{
  "num_hidden_layers": 14,
  "num_attention_heads": 8,
  "intermediate_size": 1024,
  "norm": "rmsnorm",
  "init_std_o": 0.00346,
  "init_std_up": 0.0259,
  "optimizer": "soap_variant",
  "beta2": 0.95,
  "warmup_steps": 72,
  "schedule": "wsd",
  "decay_shape": "linear",
  "final_lr_fraction": 0.02,
  "batch_tokens": 262144,
  "train_tokens": 903400000
}
Each number is 128 + 24 x the weight over its row's rms, rounded and kept within 0 to 255. Layers, rows and columns count from 0. Numbers have three digits each. The size before them is the row's rms in percent of the matrix's.

# layer 9 MLP up, 1024x256, rms 0.221, rows 639-693, columns 128-255
107:155160078110120143133148105132099103161132099113147114150168108116125128131116148154119134170126129108122113159144130134146171136143111109113114140088137122104127118125101113117119136108090135127108088131176094117139072137143126103108118158089113082118093085098111178106132092132133044191106147149145160100167108143094120151098110124126133124131127118126159137121126139128060096118123
093:131117126129134081147186099147113129131157180091091107173117102101119129121140142153134176108114127131116120098106124119099108149138113092095138158102126095139104126135112111120159120095157113090139115148112095142145085123115123108117140164128101115088108108120116130190135119068165128109137130097128134124149133194093136179085092143126116165176144099130088140174112127090113119132145
097:074083158143116103078115106146137129108141154134098116124106125125143127139171127128179188119154066064147144158170157137103169130102136158158136153112123181151111105133147099118133126101145157095138114174157105172102107116100117109164123122145138152097126144105141139097146127113093133123182145140141124137076118144122134065102136125160124137151100136129159096129075102150129162099115
097:137094120148134130161104154109094124128125112090151115144102146101127139149180165082130165119143169141094151081164155136116139150122142160108122123092110117106144136132121102148154116093092077088107139122100114106160144105105085101143151134139114138186106124124113123152179168134163132120160149138160150116143171115117090116145142124150104148121138103084105164096170138144153122129143
090:122081113116107112147124155116126148109150175131109143161120125135127110105176171115189125165118113132092120145147116106119099131119150141149098130113174127103138103149143160132152120121099118135097108101171120143116148081152081119104098121092123102108111144136150114155130147118151167120120131120141137138101100116152134148137079172101121172091143093120123134144105195111179147090071
099:111125117121121122070151112108102112113125118099101139050126124133078133144122157112116183092103149135123079149140129156138108073143123126115175162125113113150146097106154141130116131152130110170131108135068092114148109153135149100139083148113154082104157126151127067142130142114127086124129170122126141110125162125132146130129097104122118145097170140150096132147108122115146130128078
088:110167157139116084102130164117112117144121115092122146150110109114108100108107135129125143118156126161130093136121106168114203104135105148107130153160092136124129122133087124150133124107108115119162117090150108103126111142135100129150140155121113108090105099143106114121154116126164103104144088132078103146164192123093134148167130135123093150090107107139131156104086124098127163128062
105:066123163176102183138119114111090121150118150103068164127148106116191136110132125147152093105094098132117143157160112153120103142136127142126192117105131119076132116115119129163132124134128159144104077156134112103158151085142115148121157106114158134099115110149111123108130083134145100143163166124139153143181152119103121138141142157159116150116114153107136096133076183132134109118125
093:131130136093133135177096117147103139089189105118144145113116130164133129096152126153125103086141114097128142119122161136150104105148127132099114123113143142164127102148146133104094112155174168141163118126139137148134153120093143133123115157134107112092143110127071145031111120081115103087189115114165104120125157113185122117096133125129130133140179127129131158146141114120099117167163
105:111127134143148105135132113094088111142161128133092114130139117111129103131120144167132169153158098086142110112116138138128121109101133168127119130150120078122133091130115105112122135120149108086161119135154127154087099119143089022117149100160188144110116138146141087093130091128141083154147103155120129079126143095145101159071154146088171171095136132092125135120119125152146141118126
093:121146129094097089134082130121142134093109124097141112158118168122100145123118146113120153071116139153133107106118125165144118098125148133149147124135132100114168109175126117111142108148115098089129122126128133157163138146121137134101152116113156103103172139092100111161085088150144149098084133099142131192081127146091122110124146108134078167175122118160128151124186144128112139113136
103:171119154105164112109124128084141157133131105189126161131139153125094147101127102158114150099146122142138125136144180150125127199087152117134101113129094153146085122148151088108134114125170123138123133097141155116136135146132098110176127152076127123108130144074130108147141096067112169131132124131100149132100109108107082096113123084108100158115162123159132129128134152119145165131088
105:111080097122140090147128128135125087122143125129151090123100084130108109131167144099099140168119103113135121106145135136145074134126143122162142129117159080138119114096135170132081119147079118138107130112121119112105101114154114088131186140123160144116085105135098164120126132146162125140118125167170145123120147140150119131132111103122076145118098105160123100130121150139156140130134
104:155095120091131152147133151137093163160121137152100132161122105129116137125133116155103131128148128076152104091152148164106149158109107167177112157135142156175098123132173161129148070142110123114149137148168136109118124124116114100117159123179082102135145144128130116147099181140141073146115103116107122170102117137095126136133095121141133172140128083105109157135148124156161114134104
096:146139160124143169135105131080119122190133158101173121113156158137110131130143112190124124138109137127124096136151139094137101150118121116138096129131093158104121138119125073117136130152136102138155171126098164127142115149132128159113122145118137095124112106117131155091127122125100112141105148134112144156101120142191157120141132142141116166117086130144141164142130142159120116092143
095:128167121114077113186127132134124077121146122126099114108148130114090126129188102129106152157106108183126144113143107114144115114113107135120128093109104126166110105087116134115096112204152134146107109143165106129129141157143138179120098096141097104141114087115105148169135113110141125145138097125123129140134155095106128103134148106124140131122157124122134126118123124129112113134093
104:129150148119135103158132142142088117130135100135113093133109130157120138093104104139126117123135156111127081125128111124122125130107120062111139121113091125194106122129112120153112089145171083130109166109144182101139118151111113078140107096104138137114114142133091120127121110153121153121124123150120090147121099144148095119093077126136137159166146158165127108106178111127135143168166
104:097115091090094119149108097108124166153138112119173126142106089161109098114155107177128126146119136172112095160121140148105123106124082177150113106098144158101123136146120133136163147154106124123101117120151124107122106158099128136181147104099158106122167119154137147128124122160105100132136098118159172158145130161131133130093094205138151125095171143109142131096123171103166145116108
101:149139127123129136079117160150154151127070101111133071137118115116136137099144127120125121105133143179165113104114127135165130094114122071112132171129133122131099125125145143164115143086118113093124115119129122130104145143135124134108174177145089134109160080116140083138120153150170119110099093117143161127121136147112174106109116131135120111132128144181120185102074177148140117118133
106:117086139104115148076102120150132151107131098117147111100089137132132140117128123138112152137126156153108136148181159119154102124130134082125112183114117118177106121093077132133124090123135139133141119124176175131113154142155105144125137151108118154161113137095092115098141125129113116124073131146128136121118124132114121091148095135147138158153154108090122134142082139085124132101161
097:186104132093145134104131157146164132110109159140126111153130126095136105163110087155143107101111114103175145117121124143140145068106097106108143156156106126113123181161131149172147108145118115131144126128194131119129151148117167125148113170148062122134128096128126135144108147133155157143110065117099096137144114114127128158123128169132164103134102164103170138104110135121140117108162
112:144144150141147153086133116136095115109139136093162113169120115135124112133136113112118165132157104124109125132168132063144089124144104100136097104114105109168110102154146156126139157098138173099083114113110140100116122147086119149080154095129088121108104146147155099110129108122158173161140138109133170133117141136173162099100133129125137135128087171113159122148138103148089150120148
107:166137153160118110126123149105117148109123145152117102134165163145128126134127145162122137119106137139118095179161133119132097122111094103130169157106125118153135147106146090160159114096166123105141170114160123074177119124181123091127135087113177155160157100128135096123176158134156135113119129179080146094104169123128129108155126177139120123151097128110136135138095099117186089105159
099:142134122160162151115108135141097119119150084131128108110093126126130133122093115151160118135116050087146132147140121121149142163140119141115101100143097101132151135150085102129107109125106124122107119104104090177141118107121076129096086087110126149125104141116101105108129138136126099149112161127097125126153063168118087124101203144090147082139112138119096169078138132146172162124112
089:120134142091137122126116180146143142134160127115137123152108131121134176140129107122097161133115086108114150151154148159092123113137125163054103135119127100143117119125125091147109097175122109126120129143121145088134107145088125105158122140151079121138103130100099160085100122110133136099082142111129111129129117078146091134098128143168165140163116113100124142104103173122171126127104
094:166110098114159125159112171153118110140154140097103119087083146097163109155130128113096107098112122137165153143174135064094054129155086141147165111157181102122144131116114108094118076167147152130120129117124137130129157144165093118127088142122140127123132131175109112105119128114123129123150149136133091124091118094129111129129134135125115151098134131145096136146184115136119113089164
092:109107109117150125119152098129089105142110180131148176144121132126140163104166162101100116088124155156104119129105084136131112141146145073134133146114105133098132129157141131131108123133125111083089146094161132087137125103151059129103080141117075098124094163114100113126130154101180133164146096113163131143112122115074096153166103106168095090090178135128132158126149144157134117162086
105:084144150119131075144100167096116144156106141135120177117099107096099142111097118109138116163125088121160093115123143145160107125111151127122127152100116059142180155098117130140157126108133083117115140123143124100169115139178174110152115123096137116115154151109121122155136115115168112142067106084134105099076174124106196138122130127121141137139095171162113131100110100098099116140114
093:113117085095174138096157131170130151131157106117145111151139112148054168126131154136084129126098158165151124118128098151091086114117136126149142130104123104131097121147106087112064152118141110116144143118129160111129130115125130149128142119150097109106144113090099105184153101110168150127163088140122145145112101089135111125126178138092166135153131136193103146103155153117170116103110
082:151108147169148119217130121134170118122121127083180098141098081107107098148154095104121146134131118109099138175135119151105135133110150124148107154142159121111138119139121114129170119152127111131107127104173150137137145117103142162137113128095116137148122134120113126142170089137167149123171102103160113126133093110112121082138101162145126160146129125142146149127119134151109105104110
097:110126146184156129132109135145106121103128135132184100109162111136110127086135133135147088114167164159180111103111140136099107109113104172113143166116146107083122158130133127116109141130117132145146117129149127164100128116147098150133160132105112118160139158125107072118112095163100128122083090110104106130158110116127130083134131115133149118119130147135150115161151144098134173106120
106:134067071120115200123161127148142125143148132162124106152170176109113094145133080133163121132141105138143150107153130102122109086136109114091139136124126107098151192131128144148164159120125145173098131097158112111105099117168108144103115133126137128149097146133184117116114145119181171123104121114161129126136083134125128115115134113098098127111175120115140132126125099152123129128151
105:080142101151112120127149106103143186105104148164079140124135147078180159123116148088155155102137053138179135098139106106134093145104096136158101100115161163122167138158107137145133134132147183081179143135136149114153169152090095117143127092103167128144184136110127120104128144104111117161127114077144135107154158103087133146123129143161149153097165120116152116134151152161119110130135
116:166130170135121139104158131141104140110098119087091108125103170137134128132147099089092118122086107128105128107113143142115206156134195148159128148139136127102153156154107168158127081122140138133124160092102110098145164144125130149126114131094136138111149108124094120145100121119106130131131153117100100134135142145182105135163164103148121120115118136120107141134135146106185098099150
105:123107088134124144145122108118119102119136108146105072179138158113146160132112166184073179123127144089138117121133123115142095158105144130117124106129079131121100161154138120106149128100139146130094149146113128123116137099129150137128187126124153129112110150170128119104109123134148130144123183149110145143137142130151137126146106121128128127110139157100134117126133085158096100068150
095:123162110115092094138124076070180140101120101104107113141122124078146128117129110117140126152081094101120118127133117138119093147145121183158110133091113114112150125141168086137151106171070128103124135107119090136108158154148150099140171135111131138123157059084144131122135108137102110129093147153099165150117135115170088121122132126154082098112124190124162116154158132128137146117120
103:148144138113135168126138144137157121131164132084140115125111117111152153108130133150121098108141133116156187092144133121123152134113113119189157116080118133138099159146160097094134147139098156107089127188147166125120111131142105118113121146107150121123099136095149129142129102119138127125127115110134128134093136083135099151098143084128129122128132093112144122119121143058097086114088
097:108121151142157129148108154133148089123128129094133157163137145107101116150092105089109174098085162135140131122151134151139124117112119124136126184120128115154162117145151151117124087152130141121142160125114105125077129107149110109124106165094132139110106118118080111157125144149115150149142121132129115106119107115108134142108128125133119152091154111183179107091152153119128115097126
099:119139114134122139177082105121164186115072102086155087132129123128135125144134166166148103134134106123087137124124122106122182107104135132145170125146107137144160142123131105139119128141127108110147130125100150102135109142124130110140143103083126109142106090102143157149134089113097141185110124190149167172142144130158154133082145117182129149105113123138126149128121124180151154120159
107:113160135164115161099096132124088100143130160124130135180165106127079097155142120139139091144127133111130107105112126181183142145121122149124147115148122139132136151164133131129113147129086104165115155103123111139141165129124120150093137190135105134157108125082124144135130103153146124123124125153128130121094133118118171124123108140147143131080081170127117157116103118114159096111134
102:181078096175106126121114112140153092126099160130092108116146140115148150143159107091108115138130149093105142141145136128119140095106122146146120137128110145114084142145149145145112141153108125107129123105114185124156142160119103108168152102124153134132131164164156128124100147108103130091117161119140136117132132093118140144142133115131145183122138149142132144193130090149200132139095
101:116106146152157094115122118158096177079140135116138122106148165128147144127132202139190142128095090152159121101113167069101121146083125123145137139149118167108104140123103109147151103116136079161133135144122117152123152110155105145170144099131116136158129128107139138149107125138152130121090139111146140144167132150130132124165105144115100116131140143158156117099134146109143092078113
099:164137111136098138127150154105135134150078113110120118169153125109131167058135084136155129110137116142133098104114110159151118149142173107138102128142087082120121118110141124120112114088164128121100102091148162133128125126135133190138109162098100123122137155111148140122113156134213147103123153080125119108171151128149129139135089141131187180125148129144133125118130140129114163116156
103:124189153126107103113108135128106126106153084130172161100128123124093154154129138111134163130150154157139160106129139114120097107138111171136118127113126119103176128147117114121126127125156105096098112125171113108123111120128106105134096183148078146121172138104101129157108140136049108137103128162139139100122152110147125117145133155119096145156160192126123153151082135138144153147136
105:137136147111140161146128121131097150142142154069120116096130083162130126139124112131096135105126119097123090132155179151142101152116146083158155079079197130144157160119154123180134111127134142175091134153121088133142136114147130147120106120111166152117143117147124114123141150133139099150114118101124188085148145144149140115133129148128134116087139160135145116139140134117139126128109
109:103097153131124132140117148134134151117155128148094162096113122144103106138163175114125091124122130116140111116108100073140136169119156134155128129139152088102138139118110081130107106108109180126115114166109116119126102109117145149133087143142214128095132129132112127144119151139162131104085148078138128144148149129111131142152128121138110155078166107200111133154124106125105181127097
093:147115107108151127131146166143143095096135106131136155139102124115120158117140131136123140119155106132150142124116106136099142108134119132099093131127136090113133091184113100110081125112128147130099131133111117178128115087132121133116118110140141096094092112119113105164110168126135125168124124122148152123125156115080146115156114118149073136077148138112087128143137103173125094121070
103:077165150122093151152163079139106141116128135138128118124138090109143092113157124166141127109107145096115161129103139135114117124141128108103151148122132138138188130164156067138109145102130155112129125116113118118126090114163133137083131163083141120121124158107114110163106171148113155188138094091110145077157175152161174138147103145149154101141113117111167168151129157104131167166173
098:137102146110099130159140101129116133120107134170093110161104177107152075088125179166089119123095118114143135129137174160109124137127125131113151122128119148121130140078163145145160099119150166113091113146107117151121105084107132121141173110104152132078116118115099150081108182173105124121113098147133105090131138122153127141145182180112129117093110111131171118104156134148105082105131
092:133076178134154081133109147106144152110139120110146108121127118137123126142135150164134108135122141129104125154116137092156083116138121125131116122164177109118104104133116151196145102124161122128146141122140134118116172119145146167093134121108110170126151159155153123105088108154121114120187136093139124114083131156154116141145111123092124153110158171140097134124133135146142149105083
102:124086140142138135140142145107146156131113166167104096154141134125155125165143150129123105130106145126160113148118143116110128153137140091139143119143118129064098180150089106174130139141116178158088101133096145120132097092163129121122086170159171132141121129109093137112080127115142143151122135177160143097112129108117135139142088172098140118109130124145107105135140114096135152071133
112:116108094120142133124125117130152138134130106108137092105103154140139151145126148135146102125166061136149173082083151083192151105134100149128141112143131123144128067145140149144143115105177106137115083127124134134100095133121119121129119148146095090110106165106163167104163108130129104145136140160128202160100108125139103140128119142119104147099167159140133135140102129104144127096096
096:154150136120135122127109092128109140149112136107136131123136127123150158148130117080163124128115113156163143110117152130111120146134141133168130136129162102112136105115135118147130129159093126124142138118156162196156142170102102152098160184085143128138126139136166143120128115143145116173108124130126121087186130130163163142158094146117133147091134140205134152140129126121109116153083
095:134131118113098141116140150111148108160125142134149081116160158127110121105147136173119113107158167098129102074167156162126126159120114136134104146136123127131080160153159089086111078115094156103189126125118167100150150155104144104149147099160098154134179106119148104145123131129109110139107128155114103111158140098125139139153149156121122136086122111151184108112091116163146090114156
100:118140098113123178171154136129119151182083160155157112114112137089105144127131141116116147143091133092145111152108085182107103123166128132157123117106113158154089162143144134157110131075130124160145112149152104089108086122130129146132129175092184102157102140120085154132089171144150131151136154104129132125153172117118161130138088113152088149116175096134127137153143154129146142106128
# layer 9 MLP down (transposed), 1024x256, rms 0.239, rows 639-692, columns 128-255
109:111088086182123092108109110133121137122150112141156102125117128134138150113105105163123125120094053138111161147116121147128094075113133089117111130123119170115115147124135132125161124093099104117094143124148123163098131097168109136115137098129130108118111105117130103175120143142145111124131157160090087145169142094115155134119129146126140142118105082115064150105111092146102116083129
099:122104129100116120159168122155177151155179107152080115132135130150143175165120130133087115192134148109166175132110127166148111137150084084155128156141169128170142123128124103125128152162194146116147108135125120141132065125138128131145095152133099108127144124111116083133121130116135106143098154086127142099123134096146141112120116073137139124125144152151081135095124123151139123130163
102:116119112130125105082150113066126094128123102082082140144118108124171140123144178152120141148130125127149124158108098124096112149123125160140150164101139136111137115136120155158158100103158129137106098120144104151114108087127109138137123110147120159096140117113130150108108139094108115124095092166134135113100091154163104094120139153125153168108075114127132175125109115124144148102112
097:158131150118140148136128145154116174107133142138116121133157108135122135190116098129136103102167145135150144149144114097145099106123131184145110134137143179111150160104109119117094148115141101140124164134129151111141130127158140122130109079110136086078135131113118118105172132155137107135106148146110097126116144133086110127081148105153109120080143127139118121139172131128117145161133
098:150158179126133126119158099144141114086114107110148145106095124123153141189122084099073105165127133094113140074112139165096109156154135141115134163161108158111154113116130132095142166138131169154114132107126178138120118123094156129147092125185121112163118107093122148145138099127148141131157079149097134129119115120090127125156136094156144152102118165129167113099150094152100145123173
100:116139171073092133122128137127099131095126106102156132133131110117096147148142128116103101154171171139125134119160134119147151156147142162121101133127132154169149130136111127113102128095144131124136155128140133178155177122113137090095139137081134128126135118139134124111107091127128119108091108123130108098121145121159175111125107116131096090146155174139120132161117128115103090124095
094:173125130147126145115123141152108153109131144135118138134123126145151113172150105098128146091089144119131109164138172074108107154119141129131177109141172176128143137104143139174118138110140189113117101121133122160124145071080138112182117142137136091149138134126108136143103118145124119157123121108182153109103111089144138151102135106116131119129147128147165093138159134122127127144138
104:132133130112140154103125132126118136129167135118176117129108159161167119127154139156105156106121133095131116165112140106149140122177082116126112116121093138101147119087101116099122134145127154102138130101127157137121142128172110124139110105110141099160129129143048114121120088107073095108129111123150130132123139171157132147147125127086114176163106103125152089093102146113130171109162
095:088136149140112123106156143166129141078130115117082110084146159066151101123108071100107151096132115152144130163121099133128150120147132175090127133129104176122132103128138126108130087084145120116109173131146146080090116108159134157133145154119088109115119150121194081115115127106182109136137156153100164159104102092138128141127117123162142129113123162120103142124129181164106158167145
099:117098140118098112128138169133137182142106123178106108148122131147087082146118111163137153149132164091145100124154061116100100077136124128150136064112142130182116104088125113130118148139143091130164099147138166130124120100080182099098125116143138161098118109128112067123158114143106121148149148132105088108111095109153104121100142131118149106132105149147155112107154164143149091106126
098:099119101125124103132111109139142112130150118104102151109112102119052140153126151103137097138134107137118109116136107116103104107118105151116161132130091121148155154117149128129138124112155123109139118112110121103112143147091195136146171123135151135111147172120126131142140155143146117088128135121160089132130114116119142101145135158145109110121171097126155123155174160114077150159116
096:147072137150127124165140137153173126151100114132090119120146150114126123057149120106082127143119143091130131131140155165124152133121120172142119105100097121128131141103169115113188126160176097111086119141129088131091124105114116131145132097098099167108142149156100118091151112123096112134150147128132138101101130133104122138154159127198109173106142180126139114148135127139110095140127
103:151084113124161110134109154131115120111117137106133116122164131108136143165162168108149083145159143094139142111127103167114112118135111132139118131142114087124103104137143149149156117139128112148133129154093151148140151135150168142163128143139121183150119112122160166090127175106189131145119125117138136145141172164128121183107126098122120142122131111143107123141093079119146165084121
103:156105147093113133118127095115137124130159115122126123105145186137151044088165082146143115149167152127099131130101107129129135150073143145119166143122141119153140130148130126183148119102095128129125150136165150128124129108165135124066148132134101163110150144123133118130145113166159137157132151148139143111097082151151130142138094133138127145132110110124140087125088154144126118123094
104:119122135170152148171146141195076156152092129141136117143136121122120102100116154136127136149140138167113121114133096104113147093108124131123132156094146119097149129106159085102110125141133160120085135123092112137157135136144168143098129094121149180144075172143149138132134115145127153131128138127101124091131156131161139116138150143070107123173116099149072113109163161135127111107126
101:126101158138109104141143124083110104104127146151133148166063146125145117129123141067108112112125154085104144126117128170101108093149111091132150133126170093147145126097154120163146148125190173144146080147108180132114151149155093124150141128108124144121141121118134148158107158146127132058136137160141139151135161089106092130144159098101108151162106119158110125119142097150126122103154
100:161160133156136096120153134148100146152090140155143091110153064167082170142149079114121115136109176101114109152122156105167106120094094096138143088093097093157121117129121160131105102073142103115167141145104161126115132120120124105145150126122095152117120144109155149111140166163129123108148123116114121147111160138143095141107078135105109160141116088143112119168101156130138141100148
104:131108116122086077134107073153145132150136136114134107117107117065135172136132116175166138119103084141094112152153134145105165084089129148105103149114125135077090121151147100156124101130130114175090083113115166138121124128075128150196148085139117170128128141157125133050067139121141145110090128172093124124129125136121106170126140125117146156129119121150120108154136140122128133135110
102:167173110082139140131129129143102110135130114127150137113132095129099098103141118136126141114126148101078149134151096133080083166147165092169129134147141138109129118130133132134139106138093140118138116102148110130136140125133093104151125097151130124146121113177111156150125117137158121123147166164146105102098093125167112116159150117109110119126112167163133113126134133162097133115146
111:140113131133158125130159167116123148105151157078124106133113135101152118119152142132103118126091160148106112142166097138155114130115147141155133192106148159120153133172128118143134081119100109129109142102152099139104121159114157139080112170144142110123115126130107145111086109100166147122095116155135068144141179146141115093102131166096139153126094142096093153140098134114084083131129
097:126138142120148083147107119107084163163114163124116129136121123106114114155160084113147120091090144116160105108123152132164150126110115090156095158104140104127103098151149147144162157137150110119155067123141086159136098134169153121163124145112064156133083067108151112104140124105116134160071138128136110142131157149172118135168100144159163112113109117145215149147129123117155133160114
111:072148119079109102102118127121118126122110087146103123126089118130109131134141146113191110105104116130175135142112104113099133085167110176116141126119148112136135171112120160123150109099166147100103150090179126148148141116114104143140132086161150130124150138155181104156136152098170147134140100118143138143152143124157139072140102113148142159147148168152085138124147115130092158115136
100:129157123126098114147108111142147156117133150115106149112120098129154151123125085119160162122156123116113131121112168121140123141123108120121131135116134139152124093140106122104114117148082119160131191119128165141122156148162112166172159108118195171086107108152132141134121067166139145150099145116129137140139128139098128111081067148113132154098119065158119142170161132188132126120118
099:128091122159132119144165094123155117173124123116147140087152113133158136122152136130157118129124094145143085110144120127123104124099085089168115136112118151122106166119126206125144093116140058126177117116157120155127118104102128142128114121126148155083117135132103145111140120128122152114147154121173168132103126137077145084120143177163135116131132137093132144079109099103107129101121
091:093158165118129129130117130128106155105122139142134126129102146126121163105126155093168116110169159107147128126108137082147155125106167134133144112142127078103136118145101138165147147118106142147173142131108133144099119126167125150129150136104126177085132108115133110127136081135118104143114094114100112147150189154110135140109131151124159103115121144152120105189095079142115138124090
098:078154146142116140116107100131135124122133147144156088147139134126171097116086136114106134136127153095108132159122111153155123109134103115146130091138124105153184124101140149117162188143125094098131119128129119127131130146142191110164179134146150150115166085107161132123117118150182088141140129123118141189155150108106117110118153116108137107108124119106144138183090099113130111145112
095:128104161116139147115165111109142136112140121143102124114123122070164083096149099132092149156124124124125107138162132097140116100138147088125150147120165155180099083138142141143144118110128146173148123167186052175100146084112163119136142109098151100104121132089126095168129088130118135118115111144129106125104137150182152116116087152137144142132132135120101130155132113129133095109112
107:155092174114111123120139137167164141113112115138075144126130125112124074124116111135124139142178070113155118127102088158131116133132150101124084113133121149150140147125173137111117158120106141112147121101164115121120082108130137186127166107109161125123161158150112125087076160090133117103094102134125158146092139074122153101163135138156116107112131136122117122133145151160180140137153
098:077152128146138141178125153137101106147143110117128139153121101169128131140123109077122151120110085157123135134155082174092131077150145107140130091115102135113124132181170155077155128150101177172128165079112113140133116149137137145139155182124141169132108128146125137143142117124173123117187145113114146159119117122141139107122117116172138097117163118174147113115102122120172137152121
088:120125127115091149088093155143083157086107120107115153161092137160117166138120177070133117118159132118133151083125118115093122161144115154123152146129094135159135127161104116125132145097112113136141125174109126146132147108118125128137132127128147120117111091105116146132094152069114130147082128149124133110119124081127135143119141103121132102131169146119136098119103096092128119093132
095:103133145146127112113111156109115106115123141168127132119108148142109139136117150123082138115137169127130109142126152099089110123094152123137130100108093131093159099119144097128165128183145112098100094151105141127141121103150142094134142087115107097117087091114076145090132180124128157124129174099139134107142112102101105115150106134148111163099094172138136115161145144109128155110110
109:114080094094125159140112142125091171117133060159108105106119102112120094117131160098100163150107078137121135171088135121101142110091159091118129107104177107171115108133150154099144152105115125139108149090121147118149142125115140087124147117155131141132099104123117125111156134158140117125161146145150120166107151136163095111129126127190159126080137157153123120131109123105166141172184
103:126114170063173101138130175175125140126125114140111139131110140117132168135127147118122122126097105126124085103113147139109105149148099149127105120157132147073168147131174137134156129157114124123119091155153118144160153143111166168096138135150116164133084132154182183160118125120160140136151118158118131140084102098086113147110125115145118069161109156129136122116161134154116136145154
106:192116142153085142124118119147125158106157148130156144129127139136137171138117135139101137106128138120141127143132124191142189102131089098140157115083140101119161125097063134175082136070128118117181131075119110101167122154143155135113103133128151143102135126103099125151152126145115144113092184091089198113155135151133107120150099125144119119125101114140074125126104164119147137162117
103:149159102142139125045107152148124110085148113128099124114152124174124155132075101185147124092150134129122128110109125132145173136167090139102149155133169100109159162092135127115108111096107128109115146142155105122081113151131115159118165160124128127121131122121100170106117154101143150131154208110159132079116125113089170110161123154156144115129118150111126185126086149153134160113125
102:121111127113113116131124162124180188119133132158111164142092107070130130088072139114131117152141154116158134096134192179158059115127126139132128109091128155147074151132117147113147119139119172113184137167146129111123096098174118122148104111102135106135166101107144140145113125146105097121110122133139085110130143163124104115108142144146152139132110130090130093127107125144135141131112
098:097131134106115138108157178097148137164149122078112151114169160150134118088126118126110154147094136129169109133179169159170124106138070153118136111141119168152130134149153123114139106111142139154167122168156146115108119092137174111128150135120122174146143157131143098150157110146081157124098097088132129114130119172113127154128133028097125117175122147096134143173115173131140134156103
096:107132122149156112145149152132142157136155112119119128142164100128114156118113183197153141096113150155110092124090142144137079138152119159093083115117145101155161183126115121152110130130129136138138155145146127156134116142150129149139147110135097124093141096155119112126096088114125118118117136172176136085153156158100116139130122162147151104118161102140103142134151132063155082110158
101:143182119162167123157150138162135119158156114104103142092116108157112092151096153131113071116151131153112181120138101134154133115120120178096143084136120098112123136177193133122104125135118153105126118129102125098131142129172127166122139121192115107119126152119150103123108137099138112104122146078121125146125100121131131155145139090124117128121096130097105171127127115111151106141147
099:078102125148137109137124113111167134081163161117147119114154145153086123123103110166148129139108123136145174145119162153146112120109116140146150105134107122157143131134163139190134116159129117106155130107115177148122108129122158131134136130120142152102116164097150131099087132127132110119101094179149142135171103134163097111160083148144168128131107109116116149161056143182126134157124
100:154132159084119101149120114157097136099091139132142171123156153119115098149142118149117117092144135148152149120079132108165070154134085146099172109113105101149146123095154115121178105088129107128163144137119157167147063143147141115170095152108110136121088169114141131152105088122137117134170131107138106119110087102152136123109104110114121163138131153095157139134104131146159155127136
103:138118123157146134121140135084137129110120178144099113071108157123143150076088181129129135127146146125094143112131147087136142141108070116132137100104144114119124135138152135124139089144132138131088119122134147176098117115144160174103151126126118139137143141123129130105094122100113122077111093118142104183145139154049164129133115144133176044153134127146173143154131075133133138149131
105:112137170090124129125127115114104071135098131125144159187104111165128127129127129143183128105131123160142088096164156147146140116149113100158165136123159112132127115170119148114133111126115118136174148129108127087133139134182143113104147180071100129080099139126130108149149167116154147140145126123128102130113110128129114145093172135101102090128050140164098117151136120113132140138131
101:171111097108125119133139122169156116126135098175133083139143104108153157129081155152112139169115144115132120138129145119136119095119103107106085088159137161092111144147144110173152136187115138153172119173149107123129121099138091152121165099112106151107167179144130105141106154184128101118087104102108113140137085086100118143185085107128139147163163129147120116140129137137143136123132
105:156181133139103134124110131076115137153132137123108142135140138118133156086067134116155148112146121131128093096143128116134128134129123130154113152121135108146118124147140074149122142145107126106085143113116086111135146147087141096167116124126066136129137155125143121140164118109168130121128168139109142129136117145122109123126119110115139136097148087076167124121105119128102169174121
104:125132091149145114083098120118098095131126102145138119155119105154146173103087134141148139133127129151143131092139119095076117117090155141131107163101101094083111145120128086116164108129120141136124132134122143139137095143078163114110083124099113154128125086179155150142146085137149124125086142092122119137116147159138124170108141097126119123118069080173105082138158176126114139117106
092:130128108106164166137143117196173146158144122142085131123129113091148153153126094102117141171116147132117129117151203117093153175088092115140129125109145147138145149138129135100156093110139080170126138139127133136139111155162112155110112132135142104150118121169168135101159124130128135140096166118141120105114126154163134116107124097119140098131093148164098138132114128124182130103150
108:145129110131136167119114147082119102075074126152124133118133118133177124142145131164106108146131138113106151092128128128086143131128181148158115142168142127190143087124155148118141083102093163138154173187145131150089124119116106080152124107165109134177170139140126133083111192113131094073147073111127133170126088095164102122126097103142085120137118165094123127104128092123134135140096
094:106131162121094100140142154120137133115079145144157121132129107135140101122166165139151152137138129171125118099151107120127120123139156148174129151113125138173134147157146145088149124108147101146155123135096148139155097083043164128114121153118123145123102112096113101083115170155107104151164119148136100116101122147133129129160124136128144151141144130136159194137132163141129120093077
091:156141148161135149182110082143171102128114148115116139144150155107180157088122113124171148112095129152118111109131112161138118127118126133114112121156117126092133141109148128093150157174140131121111131134141099136129076122127119122144102177160090127152121096132152155116131119125152129117148086099147141136109119109138170142093144069100104131120101122135122132131101123151119140154139
099:142143151128132145124157128123135129109091100145147157155125107067098094120108153163135107111094162166141123097116103105112119142145144075139140113111131136085125087132171164105115105110161160116142093177168108078096110132130155120130112137106145089130125136085162176157124115122099144105188130146116141108126098090152127135093119182137093111143085111112131140120081126115139108149153
113:146126156121092158151117119134201155140131138195120138094152152139112161153155120108146139136116111121148155121102161110195135173134159139123128099130143162142142117163145149141115134102121128126147137143081119112127107138110148088151154181188166159165117174135138127081124082107143129120132111115129139125112115112151153111148121133138126142083119177138115124122105105168112094102147
103:100110172130173165142118133111141119136129144092136100138134118122135115131099145106108163144129064132100121124128159124122097116101171139102121146138092131152142120128097144148083132109097105093127110131109124157112141114110125128114125127137148104103144127120115110138097137173107068099112123112111139155138083133087138142121171100092114166123096175090123140119172158074112133136141
100:110127095104106091102125094148125106078125148162157116097139110103149123094109098147111144156144109141117134097120170111133123178121150137110098127121108159119116156145119137124108107107119111126110151141103081105132153066092149140087103114138104093147140146135111119114130141105136134098102157184139120088147115155142125138132125110127114142092095108131153099124106091125177082116119